From a checkpoint of a small transformer trained on Wikipedia.
Architecture: LayerNorm before each block, rotary positions, untied embeddings, attention and MLP in parallel.
Training: a variant of Adam for these matrices, 159M tokens, 4844 steps.
Each number is 128 + 32 x the weight over its row's rms, rounded and kept within 0 to 255. Layers, rows and columns count from 0. The size above them is the row's rms in percent of the matrix's.

# layer 2 MLP gate, 512x128, rms 0.0706, rows 354-388, columns 64-127
size [106 115 108 102 108 100 105 104 111 116 110 105 111 107 103 115 106 102 111  54 110 105  46 108  52 114  38  95 115 103 121 108 110 106 110]
[[ 64 163 168 157 166 160 119 154 148 156 158 140 168 157  86 105 124 121 159 170 110  99 151  30 136 134 178 133 121 104 108 180 124 128 106 199 143 106  87 120 104  74 113 100 130 103 112 185 141 185  52  92 109 125 121 165 120  99 150 144 173 109 143 116]
 [128 109  65 146 119 122 138  95 176 151 152  87 156 145  85  99 141 125 155 125 111 136  90 149 173 124 190 121 129  80 121 156 128 148 160 180 142 132 105 130 182  86 109 113 187 173 111 144 139 130 137  96  19 119 212 107  99  87 106 138 104  93 164  56]
 [136  80 163 101 104 149 107 111 120 107  69 166 144 142  86 140  44 124 160  83 101 117 168  98  79 147 134 173 133 165 107 114  91  64 103 177  91 118 145 137 124 109 158 130  80 134 163 112 132 153 149 106 151 142 108 137 160 127 113 170 100 124 131  90]
 [124 137 112 121 129 122 169 107 114 136 133  96 143 109 113 133 148 200 158 137 146  84 151 164  76 120  95 212 140 131  30 154 107 113 141 152 106 125 138  86 147 159 157 126 122 103  70 188 138 181 118 118 135 191 148 164 149 127 167 130 114 127  95 149]
 [140 130 108 137 189 196 112 130 158 140 109 128  85 144 120 108  92 121 123 215 134 119 156 112 130  96 102 143 140 143  69 135 122 140 110 225 172 173  90 155 154 116 171  90 114  80  77 153 132 100 120 102  93 136  89  62 163  68 133 167 137 137 145  64]
 [128 108  61 162 137 134 131  87  82 153 180 104  81 127 123 123 115 122 141 152 118 170 138 126  96 169  79 212 114 138 122 139 133 113 114 199 106 102 131 140  87  93 151  79 128 122  92 153  94 173 153 136 112 139 154 148 225 110 168 172 120 115 160  85]
 [ 88 128 138 142  94 163 174 149 202 130  79 201 145 149 108 152 125 106 157 174  97 123 165 131  84 100 157 164 137 114 117 135 108 133 166 135 166 107 155 122 128 114 104 125  84 127  95 131 135 163 132 120  71  97 130 133 126 137 136 157 117  83 145 138]
 [120 202 137  95 156 162 154 153 107 121 122 105 111 151 145 133  67 143 159 182 132 105  95  90 118  54 131 132  39 186  93 135  82 134 172 129 191  90  85 163 175 160  91  79 142  80  97 168  86 165 148 111 126 161 103 185 131 115 128 176 183 126 148  95]
 [150 118  96 120 136  66 140 139 123  95  86 147  60 177  83 132 130 121 112 142  59 132 104 138  98 204 143 139 147 108 121 124 151 102  94 140 100 143 147 100 148  94 113 146 123 182 116 137 110 171 140 125  60 117 134 158 115 118 107 119 133 126  53  92]
 [126  98 160 116 215 162 132 107 130  67 120 129 139 168 108  74 107 116 165 140 147  91 111 101 167 129 110 123 128 147  80 117 112 134 103 148 143 151 108 105 165  99 141 121 129 179 122 149 161 155  84 190 102 142  98 111 150 156  93 200 129 139 153  45]
 [138 151 196 175 151  91  97  82 131 120 160  82 184 128  82  99 114 152 176 102  97 145 137 114  98 159 129 147 130 139 119 160 144 155 133 136  74 133 169 142 175 129 138 168 159 153  99 135  93  96 116 109  87 117 155 107 108 150 214  93 202 124 116  52]
 [175 125 155  70 222 140 143 149 112  92 128 151 125 193  95 126  62  90 145 175 133 112 129  84 120  97 146 143 171 140  45 122 103  95  87 182 134 190 108 191 101 118  89 155 126 120 130 157 137 162 142 130  93 155 139 144 186  79 149 111  98 199 105  78]
 [161 169 142 177 130 144 140 127 110 169 119  81 110 136 142 165 152 152 161  95 146 112 112 148  63  79 166 144 142 128 114 140  81 109  96 145 127  96 160 129 115  95  85 101 181  83 134 147 150 155 156  94 172 175 123 142 206  93 175 151 232  98 116 102]
 [118 126 132  75 120 147  96  70 176 117  77  72 148 145 111 113  75 129 132 154  86 135 150  94 142 101 108 127  90 143  95 124 132  78 115 155 114 126 107  99 131  62 123 108 133  84 150 138 156 181 141 127  87 147  63 149 153 126 108 157 145  75 104 176]
 [158 143 188  60 188 111 126 108 104 153  88 111 132 106 114 134 123 153 159 158 134 149 120 141  45 127  80 136 109 123 124 208 166 155 140 172  79 132 130 108 116  78 168  99 130 120  46 134  96 158  63 111 102 116 110 133 137 130 187 154 128  82 141 112]
 [114 157 116 100 156 148 134 160 162 166 128  91  80 157 110  92 120 183 173 157 101 156  85  97  97 129 152 182 170 167 144 166 144  96  75 109 140  85 159 109 171  68 100 144  91  97  66 155  78  99 114  46 125 160 178 124 159 111 167 162 131 134 130 158]
 [126 138 163 147 132  96  93 103  97 179 118  93 136 120  93 126  87 157 173 130  98 163 124 170 164 152 154 168 111 195 128 131 161  89  56 188 118  94  84 138 130 107 153  70 123 138 132 194  72 141 111 103 167 132 116 114 175 159 162 131 162 152  96  83]
 [139 146 151 144 204 185  87 100 121 121 178  86  80 136 162  99  85 178 177 123 116 131 124 135 149 188 156 179  95 178  89 159 100 117  87 151 111 145  95  90 147 100 143  91 114 118  63 103 159 164 107  78 131 153 126 119 164 113 176 138 202 107 104  46]
 [142  80 153  95 129 143 117 132 163  94  75 157 141 166 129 176 112 100 154  99  82  91 115 182  90 135 133 144 136 131  78 122  63 105 112 127 106 203  93 119 147 135 152 172 124 145 108 128 161 129 175 123 141 122 180  73 141 107 142 149 115 145  57  57]
 [128 120 140 112 214 137  95 138 139 140  92 114 146 212 127 121  33 140 161 136 100 155 139 113  87 119 158 213 135 102 109 115 109 141 123 163 134 137 110 136 126 128 125 129 132 147  81 188 105 167 146  91 100 130 142 119 193  89 149 150 153 181 114 128]
 [131 118 166  84 175 164 154 113 122 142  90 143 195 181 100 164  82 161 137 155 152 120 162  99  98 114  94 141 139 170  64 140  96 145  78 136 147 128  88 167 148 108 168  28 115 130 152 114 129 154 124  70 132 141 111  78 120  70 130 110 115 116 185 121]
 [161 158 137 164  93 139 165 121 175 197 187  98 103 117 125 149  94 135 138  97  79 103 131 130  99 109 149 203 106 111 130 162 176 186 187 133 117 161 145 143 141 114 144 102  73 138 100  94  99 127 151 102 130 140 179 138  96  90 110 193 122  98 149 127]
 [169  89 136 100 181 137 100  80 160 139 134 113 127 196 101 145  38 152 190 105  78 119 157 141 161 137 114 186 117  85  90 128 151 106 109 154 140 137 123 166 119  82 149 150 124 149  73 136 118 184 175  80  75  88 175 128 120 106 160 143 171 119 109 100]
 [165 129  97 112 144 181 119  87 119 102  96 142 100 144 130 144  61 126 117  91 118 105 134  97 137 149  85 135 107 136 136 140  40 126  86 158  89 159  63 130 145  76 121 130 124 140 138 175 113 139 120 125  58 117 142 178 172 102 137 213 112 124  91 145]
 [137 133 140 118 191 111 156  98 156 118 114  95  97 158  74 129 149 116 182 163 120 129 162 102 101 115 141 173 118  95  81 144 142  99 153 156 177 162 144 127 118  90 177  94 148 154  48 165  94 162 148 116  71 143 168 146 201  78 181 157 148 130 158 115]
 [108 149 138 156 180 150 132 103 167 128 142  41  41 155 144  26 137 107 157 102 125 102  89 154 125 123 136 180 131 199 118 147 155 114 107 122  88 131 148 140 111 144 105 142  96 120  92 131 143 135 104  79 149 111 204  95 189 120 136 119 129  91 160 142]
 [133 103 145  82 170 126 109 134 147 165 109 111 125 188  80 152  46  89 175 127 126 176 138 115 119 104 160 144 127 117  77 182 127  93 121 187 141 135 127 149 150 111 155 133 122 158  90 156 131 130 164  81  90 184 129 148 157 115 153 168 114 113 145 116]
 [ 92 157  78 129 141 128  82 149 167 127 164 113 207 127 114 158 144 116 163 123  91  95 188 117 114 160 109 221 171 158  78 114  79 172 122 126 142 169 155  92 145 129 173  99 106 175 133 114 103 127 123  79 105 154 173 117 127 138 167 102 153 178  93  85]
 [157 109 112  92 158 101  78  88 173  81 131 157 107 195  83  71 124 126 161 179  97 127 118 119 117 128 140 145  91 135 119 108  77 123  88 191 140 169 100 155 113 119 146 142 111 104  53 134  90 153 169  76  61 145 204 104 166 102 121 108 131 129 100 103]
 [108 104  76  72 133 136 132 162 204 147 127 102 221 132 109 132 133 102 210 165 129 113  92 179 133  76 131 118 148 139 123 149 153 175 141 125  88 150  87 111 150  95 128 109 127 121  89 104  91  90 137  70 138  99 148 134 182  91 123 141 163 157 180  18]
 [166 107 189 122 120 122 100 135 125 117 112 157 157 159 145 106 116 143 171 145 120  82 182 113 124  97 143 154 147 133 114 126 122 115 147 136 197 121 139 122 133 156  84 131 107 145  82 154 135 116 192  58  86 108 167 125 177  78 119 123 128 113 137 163]
 [119 117 104 144 122 163  86  85 101  97  73 134 159 147  82 113 146 105 183 148  93 177 121 135 119 161 162 212 115 152 108 125 152  89  87 130 143  95 131 141 140  96 182  48 126 164 120 156  58 121 109 156 145 153 125  84 132 150 111 143 143 118 166 133]
 [147  88 120 136 134 187 116  73  98 145 101  99  85 179 128 108  87 180 150  98 154 137  94  99  87  93 143 169 121 160  55 121 142 117  58 203 106 111 105 145 146 123 168 120 140 102  72 115 135 170 136 123 128 181 143 135 204 114 132 123 186 179 100 133]
 [132  41 122 152 119 172  99 155 177  97  85 150 157 139 120 110 108 122 126 126  88 156 173 127 136 161  75 148 188 148 112 121 124  93 149 148 172  97  96 137 100 103 163 133 113 146 120 134  67  79 133 150 117 119 129 125  91 147 183 151 150 113 119 131]
 [ 99  85 101 114 144  76 190 129 132 124 106 103 143 177 103 183 136 114 126 114 122 169 199 139  61 144 102 189 113 169  99 143 121 131 160 184  98 106 146 110 109 118 180 129  97 130  37 142 148 133  66 132 127  69 148  85 141 129 116 153 142 134 160 100]]
# layer 2 MLP up, 512x128, rms 0.0742, rows 354-388, columns 64-127
size [107 117 100  96 137  90 103  98  98 134 108 114 111  99  98 113 102 117 143  38 110  99  34  96  43 116  26  80 130  93 134 104 125 110 104]
[[191 168 175 161 130  96  98 162 166 119 125 100 172 111 109 157 135 109 135 135  90 179 159 113 104  97 142 177 177 144 134 140 162 127 160 154 138 110 129 102 143 119 104 103 139 133 158 180 109 104  84 135 195 142 101 125 175 105 174  85 134 101 182 117]
 [ 95 108  88 129 108 109 144 137 147 160  70 135  66 131  64 131 146 143 125 152 161 192 115 117 112 138 118 116 120 142 136 166 154 149 181  90 141 127  96 102 129 143 181 144  88  67  74 202 107 115 145 134 133 117  93 135 151 104 105  86 100  94 124 116]
 [110  81 141 119 118 157 149 151 131 163  96  85 157 115  62 135 110 147 148 144 185 168 152  86 111 152 131 133 163 171 152  93  69 158 143 167  63 118 168 213  93 154 171 163 110 128 108 109 170 111 185 125 135 178 170  98 162 101 118 156 110 141 157  86]
 [143 143 110 166 145 110 158 144  97 177 174 124 121 107 125 126 160 173 147 157 141  99  75 196  76 128 145 185 119 166  90 119 127 124 158 127 109  90 128  87 123 163 191 146 129 145  81 171 141 175 102 128 167 186 161 150 120 138 152 111 131 144  80 118]
 [119 190 120 133 120 156 118 162 144 169 118 141  85 111 160 122 158 161 100 138 175  95 127 132 151  90 101 141 164 153  62 120 157 108 110 201 161 121 109 132 144 113 169 101  73  86 124 121 160 104 105 124 125  84 118  83 115 107 104 164 138 125 146  68]
 [107 138 169  73  98 100 143 110 162 107  71 137 162 133 159 125  94 144 120 140 131  83 141 130 120  99 164 104 168  58 110 131  78 144 103  77 127 112  85  97 186 190  92 188 152 127 183 106 156 109 107 151 120 109 112 115  60 182  44  77 138 160 116 158]
 [182 111 159 155 163  73 138  65  72 117 155  51  86 115 167  68 139 157 119  87 117 130  91 125 162 140 127 132 127 119 105 147 133  86 101 129 118 138  68 123 193 117 126 132 164 167 123 163  82 110 155 166 100 157 143  93 130 121 124 146 132 162  92  73]
 [ 98 175 165 110 149 144 152 150 111  88 119 171 126 142 166 135  36 142 152 160 126  98  83 110 139  68 132 102  32 179 116 111 125 110 176 145 136  91  75 161 138 127  91  52 121  73 135 161 116 143 186 146 141 173  96 181 124 126 132 154 129 123 123 107]
 [172  79 132 145 118 170 132  91 167 152 122 175 177  78 153 112 147 125  92 143 140 121 123  89 186 118 191 138 108 115 107 116 122 188  96 123 157  87  85 111 153 178 135 132 156 101 166 121 160 116 156 113  96  77  94  92 143 143 184  71 107 182 187 153]
 [118 135 137 186 128 169 157  67 132 101 113  88 167 117  83  50 123 119 132  98 146  96 123 102 137 122 118 105 123  80 176 138 105 109 166 141 102 104 203  81 170 159 135 106  75 138 105 123 121 162 123 159 130 119  73 139 150 161  82 218 176  90 189 141]
 [149 123  91 102 151 198 141 160 146 132 101 200  76 150 187  88 122 144 131 168 140 109 105 112 191 130 131  98 147  77  97 108  84  76 151 133 162  97  83 144 114  87  95 102 111 105 126 151 149 163 128 159 122 175 100 137 147 114  66 149  58  96 124 136]
 [203 148 138  92 205 111 166 145 114 113 158 147 126 159 118 165 106  84 137 121 108 111 105  81 139 133 123  99 145 169  91 104 167 160  83 172 167 196 112 180 129 132 127 139 120 122 143 165 144 156 161 135 113 162 151 190 158  85  73 102  84 147 149 126]
 [106  73  65 146 133  69  97  97 120 134 143 167 108 163  78 141 141 124  77 172 124 124 142 118 120 167  60 120 143 135 137 176 147 162 139 134 121 136 137 129 128  95 152 143  78 182 101  75  90  90  77 118 101  60 152 137  72 187 130 118  98 153 130 156]
 [148 116 151  98 142 161  94  86 146  85 108 133  87 142 153  72  80 160 107 136 122 160 157 114 197  72 119 123  68 123 110 121 131  94 123 116 102 136 126  96 133 108 149 117 146 108 186 125 187 189 150 128  87 155  84 117 113 133 108 102 131  99  68 186]
 [181 145 201  91 195  80  91 109 123 114 106 106 156 123 109 119 130 152 156 165 156 162 116 105 116 150  99 109 140  99 121 165 151 136 149 179  75 118 155 140 187  30 135 126 146 128  15 142 122 163  81 142 111 132  89  96 126 135 164 100 150 141 129  98]
 [133 118 116  96 142 114 140 141  81 151 159  46 104 156 128 104 138 137 111 111 137 139 131 100 133 160 150 126 156 131 180 133  99 154  80 159 116  43 134 137 119  85 133 116 113 152 176 141  60 190  69  92 169 123 137 114 157 163 116  88 148  94 130 131]
 [123 139 139 143 133 167 117 110 113 107 149 131 137 148 164 116 144 135 112 190 147 109 211 100  97  84  80 131 127 122 118 135  68 147 132  73 178 164 133 102 129 188  54 140 124  62 122 115 165  73  98 153 122 149 116 139 110  87  89 124 141 142 197 133]
 [148 151 119 114  71  87 165 110 166 151  73 175 151 144 114 147 128 104  90 141 114 149 159  93  99  95  85 108 188  69 115 132 182 131 162 132 140  85 118 189 121 108 114 104 153 184 192 145 125 123 137 188 119  78 109 149 106 121  74 131  79 118 152 126]
 [120 152 101 163 145 121 130 104  87 172 174  86 116 125  88  59  92 156 134 157 157 170 149  64 150 141 155 150 121 133 141 172 169 130 135 163 162  92 168 131  99  98 102  52 142 106 112 140  75  98  99 104 116 137  72 169 144 127 121 132 155 132 171 208]
 [131  96 141 109 244 126 154 132  85 129 104  95 157 154 166 145 141 195 139  57 137 163 146 137 177 103  95 104 132 165 141 140 122 195 150 104 145  68 132 106 123 153 132 129 124 118 115 182 108 168  89 185  92 125 121 155 105 134 130 136 104 161 118  12]
 [136  90 133 136 177 139 145 141  92 144 113 149 148 179 128 161 122 156 152 170 182  78 153 103  85 130 124 126 139 171  99 126  98 146 100 112 151 102  64 166 102 104 184  96  98  87 159  89 176 134 167  75 155 122 103  93 134  42 108  90 112 105 154 105]
 [125 135 203 138 126 178  67 147 116  92 144 129 127 112 148 134 115 124 126 166 162  80 101 129 132 140 108  93  86  58 106 113 115 106  94 162 116 111 108 101 141 138 154 129 174  82 104 127 203  85 102 147 126 136 100 163 159 108 132 156 141 187 134  78]
 [ 50 169 119 160 108 163  81 155 135 112 108 106 132 120  96 149 169 115 135 127 152 134 157 149 117 113 154 118 181 141 134 147 175 194 117 119 109 172  86 102 149 146  72  86 149 134 135 163 176  73 103 130 104  86  97 167 105 102  98 138  92 117 162 121]
 [130 123 188 151 110 110 125 116 160 163  80  77 127 116  95 100 142 126 136 169  59 133 166  85 170  95 146 109 190 221 151  86 147 104 125 149 146 125 153 176 110 174 111 199 133 110 120 100 128 116 109 162 136 133 133 163 151 169  87  28  92 107 191 120]
 [103 222 170 164 118 153 128  73  83 130 120  43 101 133 160 124 125 150 145 114 146 177  71 125 115 128 115 155 140 186 161 106  48 152 101 148  95 121 139 165 122 148  82 140 126 110 171 110  77 105  88 122 177 125  89  95  89 163 113 133 115 150  78 103]
 [156 106 115 110  88 121  92 120  62  85  95 150 189 120 149 212 133 125  89 162 202 145  89  73 157 142 154  56 129 118 136 126 114 110 166 140 158 124  96 154 141  90 175 113 156  99  99 138 107 122 135 200 106 123  52 166 107 120 133 174 122 174 130  73]
 [123 104  77 106 143 182 155 104 101 112  97  93  68 150 139  99 164 123  77 133 135 127  89  45 142 127 122 159 106 117 130  53  98  98 146  98  88 124 137 157 143  96 152 137 176 175 167 137 160 184 174 174  97  54 143 117 138 140  94 141 111 132 153 121]
 [124 101 180 122 167 121 181 102 122 156  59 130 100 137 138  70  84 119 127 167 151 164 121 117 145  84 166  50 134  95 105  98 162 105 137 178 156  90  83 156  99  86  96 137 157 126 119 122 150 138  72 156 103  80  69 124 141  77 118 172 154 102 173 141]
 [155 158  69 112 122  79  94 123 150  65 122 169 119 173  88  94 135 163 144 138  69 113 101 148 107 148 110 117  69 157 159  78  74 142 112 157 156 192  94 154  87 150 155 169 103 145  68 133  70 143 176 102  84 138 191 110 129 120 110 118 109 140  77 119]
 [145 137 208 139 135 131  94 103  87  81 141 166  95 133 152 122  90 173  60 121 113 151 175  96 125 148 123 142  69  69 162 125 113 110 132 136 168  82 128 142 121 126 107 125 184 145 164 161 122 158 128 188 118 187  93 131  74 149 129 168 135  94 118 192]
 [166 106 155 143 134 120  86 149 137 158 137 154 145 146 166 145 158 180 133 122 124 125 178 121 143 152 158 151 153 137 162 104 156 140 158  90 206  65 154  86 123 156  65 162 101 116 115 129 148  99 195  89 137  84 193 132 152 100 101 121 114 126 145 132]
 [122 103  86 125 135 143  85  83 117  76 102 146 109 143 125 141 103 126 147 105 128 152 143 101 114 175 196 204 106 165 138 129 131 151  42 121  72 125 136  95 123 133 169 103 104 128 119 151  52 147  72 134 135 130  85 105 148 204 149 157 145 142 179 180]
 [ 97 127 145 101 142  87 166 198 162 121 161 167 189  97  83 132 160 105 110 124  99 136 158 169 160 153  94 105 109  97 133 141 128 138 183 130 156 173 103 101 107 120 148 113 114 129 175 159 109 124 111  99  78  70 144 116  93 150 151 190  83 102 135 102]
 [138  92 127 141 119 163  73 137 120 158 111 125 180 101 126 221 125  55 105 134 148 179 231 183 160 101  83 109 150 150 131 128 136 138 171 101 168 126 152 118 123 165 114  56 167 106 110 158 103 100  63 138 111 156  84 125 116 170 161 111 151 167 177 124]
 [176 174 136 146 124 163  28 126  88  96 163 122 144  87 112  70 140 161 146 143  87 156  97 104 145  92 186  85 120  70 138 113 167  86 146 116 140 155 147 106 109 127  86 148 160 122 134 110 111 173 167 135 107 157 111 196 119 128 128 113 158 116 145 185]]
# layer 2 MLP down (transposed), 512x128, rms 0.0684, rows 354-388, columns 64-127
size [110 115 103 104 105 102 100 105 104 123 106 104 113 106 100 119 105 103 118  45 114 105  29 104  44 110  32  90 111 100 125 107 109 112 107]
[[113 105  91 147 125  85 129 125 160  61 134 120 110 133 188 128 162 126 176 161 119 115 167 165  96 197  83 152 157 123 129 110 136 102 107 105 140 132 105 121 104 116 146 150 148 164 136  94 144  81 190 114 153 169 145 146  82 117  93  94 161 108  89 104]
 [139 140 127 150  97 175  96 153 138 113 134 105 112  73 118 110  97 132 126 133 109 142 211 157 116 169 132 150 126 155 179 124 163 125 140 106 124  77 122 116 105 129 118  87 131 158 131  70  91 141 105 106 153 137 170 160 143 142  91 124 128 174 179 142]
 [128 122 118 166  71 145  82 131 153 110 148 107 150  68 124 131 128 108 165 185 142 148  86 137 111 138 176 122 134 132 134 140 124 112 135 127  27 109 144 160 143  83  74 115 111 131  77 123 156 149 220 171 126 159 124 110 145 149 128 146   0 164  96 140]
 [141 172 106  64 104 128 127 151  74 121 110 118  97 146  68 156 169 156 101 137 142 101 161 145 108 142  91 124  98 123 114 112 100 100 170 116 137 149 118 124 182 146 132  85 121 184  69 124  87 152 126 155 160 186 178  97  57  95 170 182 131 101 155 140]
 [140 209 163 123 184 127  61 116 165 152 141 158 147 117  89  92  97 114 122 127 129  99 111 115 161 130  81 202 138 137  78 113 103 102 145 135 100  79 139 128  90  97  42 162 178 127 121  94 119 137 115 115 115 136  88 143  95  93 152 110 187 160 110  78]
 [156 113 133 117 231 132 129 106 149 158 132 143 171 126 206 166 125  87 129 189 149 140  74 138 145  59 120 145  92 109 128  88 155  79 126 150 155 117 117 115 134 104 135 122  90 124 105 138  84 127 139 153  91 133 107  85  76 123 132 172 117 111 119 136]
 [ 80 162 166 174 139 132 128 117 119 172  95 141 139 133 160 139 177 118 120  78 118 117 116 104 143 132 121 153 125 180  91  68 147 144 119 151 163 143 135 142 156 113 144 103 139  87 102 147 151 160 125 116  51 137 170 150 111  35 176 138 175 185 147 181]
 [138 151 155 184  35  75 140 110 144  76 136 133 115  65 108 214 134  92 106 103 174 157 106 113 107 107  98 136 101 123 126 166 134 148 150 137 162  51 115 150 143  99 122 164 126 103 115  98 120  98 137  64 143 165 125 142 103 118 129 189 162 135 131 135]
 [ 99 122  98 143 173 111 120  13 141 168 134  99 170 136 127 128 160  76 143 150 129  75 131 126  91  98 127 132 116 135  86  72 127 108 174  49 136 157 134 202 179 119 158 181 141 132 154 139 181 102 119 115 100  87 127 145 142 159 122  93 131 111 112 147]
 [153 190 150 138 163 113 124 148 150 157  75 100 105 193  94  87 130 126 125 163 123  87 188 162  98  98 109 150 109 109 181 130 110 164 151 136 155 115 134 125 153 156 146 182 139 155 105 112 112 185 153 152 139  60 101 139 125 113 195 161 148 161 121  89]
 [ 80 154 158 121 126  85 150 173  96 139 128 125  89 187 125 138 115 113  93 114 130 122  83 153 134 115 131 129 142 129 124 157  96  40 120 116 171 117 100 138 118 142 133 154 110 128 143 188 134 115 121 135 146 109 132 101 189  92 158 135 192 134 177 131]
 [ 49 131 138  97 107 141 160  92 131 141 155 160 106 123 142 118 149 143 172 170 155 172 140 133 140 170 101 152  89 131 132 134 146 117 166 151 111 105 108 164 139 138 127 122 137 182  97 117 114 117 104  74  86  70 137 155 115 142  78  83  92  84  83  92]
 [119 111 106 143 136 146 136 192 133 104  97 178 132 135  68  73 168  92  79 102 105  88 124 134 102 149 128  99 116 148 174  92 202 157 121 140 144 107 128 182 145 176 112 156  52  91 104 150  55 142 132 122 165  74 131 123 104 175 107 104 146 126 158 143]
 [137  57 148 132  51 108 180 140 149 155 112 161 179 148 117 180 179 130 145  87 158 135 108 166 146 108  77 125  99 114 103 124 130 127 122 116 133  97 108 101 131  93 158 133 103 173 160  46 100 127 136  98 161 139  93 134 103 162 146 161 100 117 126 115]
 [158 152 153  53 116 163  91 116 111  96 159 102 117  69  83 153 158 160  81 149 134 157 114 156  78 171  84 119  76 142 170  71 150 170 193  76  72  73  99 107 100 129 150 160 149 149 139 116 131 170 119 142 149  69 141  78  80 105 108 167 130  99 142 124]
 [105 151 126 175 132 109 146 111 162 143 152 128  97 114 146 128 118 155 113 176 172 130 152 136 155  67  94  95 181 168 111 121 104 169 163 117 156 135 124 147 157 147 105 150 166 125  76 109 116 137 105 103 122  95 138 116 145 124  90 208 155 180 147 109]
 [137 107 143 178 213 139 119  88 121 106 108 137 107 183 136  98 133  74 130 120 111 149  82 133 134 125 104 105 144 174 174  59 143 160  86 191 175  66 130 161 146 145 118 113 106 107 145 152  87 142 152 121 116 162 119 122 177 172 142 157 145 134  92  90]
 [157  93 128  97 105  85 146 130 142  78 166  93 163 152 194  90  89 138 111 107 118 145 139  91 181  55  89 158 170 114 117 144 172  76  49 105 129 103 135 146 131  87 122 113 155  74 137 128 132 143 105 112 138 146 184 102 116 113  67 176 159 156 172 135]
 [150 128 110 104 255 106 137 134 166  57  98 103 192 175 159 148 128 129  78  94  87 134  97 156 163 132  79  99 157 140 113  89 113 125 169  62 152 141 119 152 107 173 128 127 131 115 139 194 109 132  73  87  95 117 139 165 162 129 119  93 134 131 110 128]
 [132  58 185 189 148  59 132  99 108 136 152 141 165 112 121 158  91 126 137  98 130 144 162 131 157 109 155 164 146 135 127 125  97 124  91 128 114 151 106 174 131 139  95 148 145 158 104  55  87 135 119 100  94  96 147 130 120 127  89 100 134 101 122 199]
 [162 133 133 134 128 145 102 117 181 102 133 131 144 193 102 136  80 185  94  51  49 117 173  99 147  98  58 141 116 152 112 108 129 198 114 119 151 126  39 174 131 143 140 145 190 102 126 140 109  88 134 149 136 118 140 171 109 104 118 105  99  99 152 110]
 [130 151 110 153 187 156 142 118 102 179 148 147 150 197 161  92 101  66  94 155 141 137 147  73 104 160 142 157 161 123 122  87 118  67 174  90 109 156 200  57 121 120 133 139 138 151 119 116 103 113  80  81 113 115 153  42 134 120 210 116 124 175  98 122]
 [ 83  95 172 144 100  37 209 140 128 108  99 123 165 146 135 132 120 189  81 148 126 117  93 145 117 115 119 117 145 102 122 164 138  96 152  87 184  87 159 197 169 118 135 173 102 139 140 123  99 108 135 112 153  97 146 111 130 121 131 108 144 104 133 119]
 [ 85 171 111  94 206 139 100 110 171 188 117 171  82 139 137 144 119 196 159 126 113 116  92 113  85 131 111 121 156 154 105 110 117 129 127 181 169 129 180 135 113 127  91 147 168 121  93 111 101 122  99 114  89 112  89 108 132 152 128 119  65 102 118 101]
 [134  68 139 133 134 164 111  79 120 181 160 133 143 102 101 159  97 129 127  86 110 138 124 159 115  68  83 132 122  82  80 103 166 116  89  94 106 223 100 124 190  89  64 136 157 124 179 151  74 155 142  82  93 154 148 160 151 116 168 116 200  75 144 178]
 [126  68  71 140  84 129  94 121  34 117 144 137 150 117 119 161 153 116 146 127 152 168 157  78 150 161 165 126 203  95 106  82 126  86 151 145 123 129 142 173 127 139 157  87 121 108 119 123  97 148 129 110 102 120 123 164 179 163 127 158  73 156 142 165]
 [118  94 117 119  93 127 185 145 152 179 108 123 136  72 116 177 126 142 124 129  65 116 110 116 119 144 184  81 181 121 146 163 190 203 119  81 129  51 130 180  83 121 126 148 142 155 101  95 117 138 133 180 111 101 134 125 144 148 150 114  88 125 122 138]
 [149 126 140 156 129 128 157  98 120 159  86  89 118 109  68 146  93 115 125 175 122 122 164 134 132 145 113 149 163 154  92 199 165  80 158 131 185 109 155 179 116 150 100 130 135 160 132 108 130 159 111  96 147 142  99 142 167 160 130 151  92  65 114  90]
 [115 145 124 101 139 151 142 122 144 121 115  58 118  78 148  88 108 144 131 119 159 138  79 106  87 164 152 139 130 138 177 164 159 156 149  94 102 139 184 178  92 172 168 144 159 158  74 147 145 118 123 203 102 157 102 113  68 159 138 162  50 142  75 142]
 [132 155 170 133 103 101 146 118 145 129 181 150 133 107 172  83 152 130 161 144  67 164 116 127 104 166 120 141 139 161 154 105 126  60 158 119 204  99 143 120  75  93  93 132  53 147 129 199 125 140 136 136  92 121 147 189 104  84 187 160 171 166 137 118]
 [117 120 202 105  83 184 103 111 103 111 208 117 110 146 167 130 120 131 128 152 138 104 135  78 113 180 104 122 137  89  74 123 140 101 131 152 133 131 138 158 161  91 138 108 114 161 115 196 126 150 120 172 107 115 117 103 138 138 172 118 148 157 110 130]
 [160 139 113 162  38 118 153 112 148 119 144  88 109 112 181 143 194 133 150 130 109  97 113 214 136 165 109  82  94 131 106 177 171 146 120 143 169 181 125 142 106 125 124 123  95 111 144  81 113 135 129 165 132 126 111  91  79 124  39 117 136 141  76 130]
 [102  79 152  98 142  97 169  98 133 110 123  55 126 171  75 122 102  98  84 155 169 136 150 129  91  77 123 159 163 110 147 148 137 125 144 116 166 146 119  84  54 115 159 142 141 113 230 157  97 147  96 121 132 152 141 138  98 112 211 113 146 115 190 116]
 [148 156 198 160 218 111 130  87 157 110  54 101 157 135 109 171 199  91 101 122 101 163 145 110 131 142 128 192  95 146 198 140 152 129 125 151 135 107 178  94 152 122 129 131 116 132 115 179 152 133 113 110 108 123 148 112 171 126 120 140 138 154  85 150]
 [168 131 124 130 242 194  75 152 165 160  77 128 135 163 149 119 106 113 135 182 156 133 106 118 129 122  90 113 175 138 102 109 169 145 160 172 114  51 140 142 125 123 112  71 120 148 142 110 117 146 100 135 160 146 127  84  93  78  77 102 119 120 140 104]]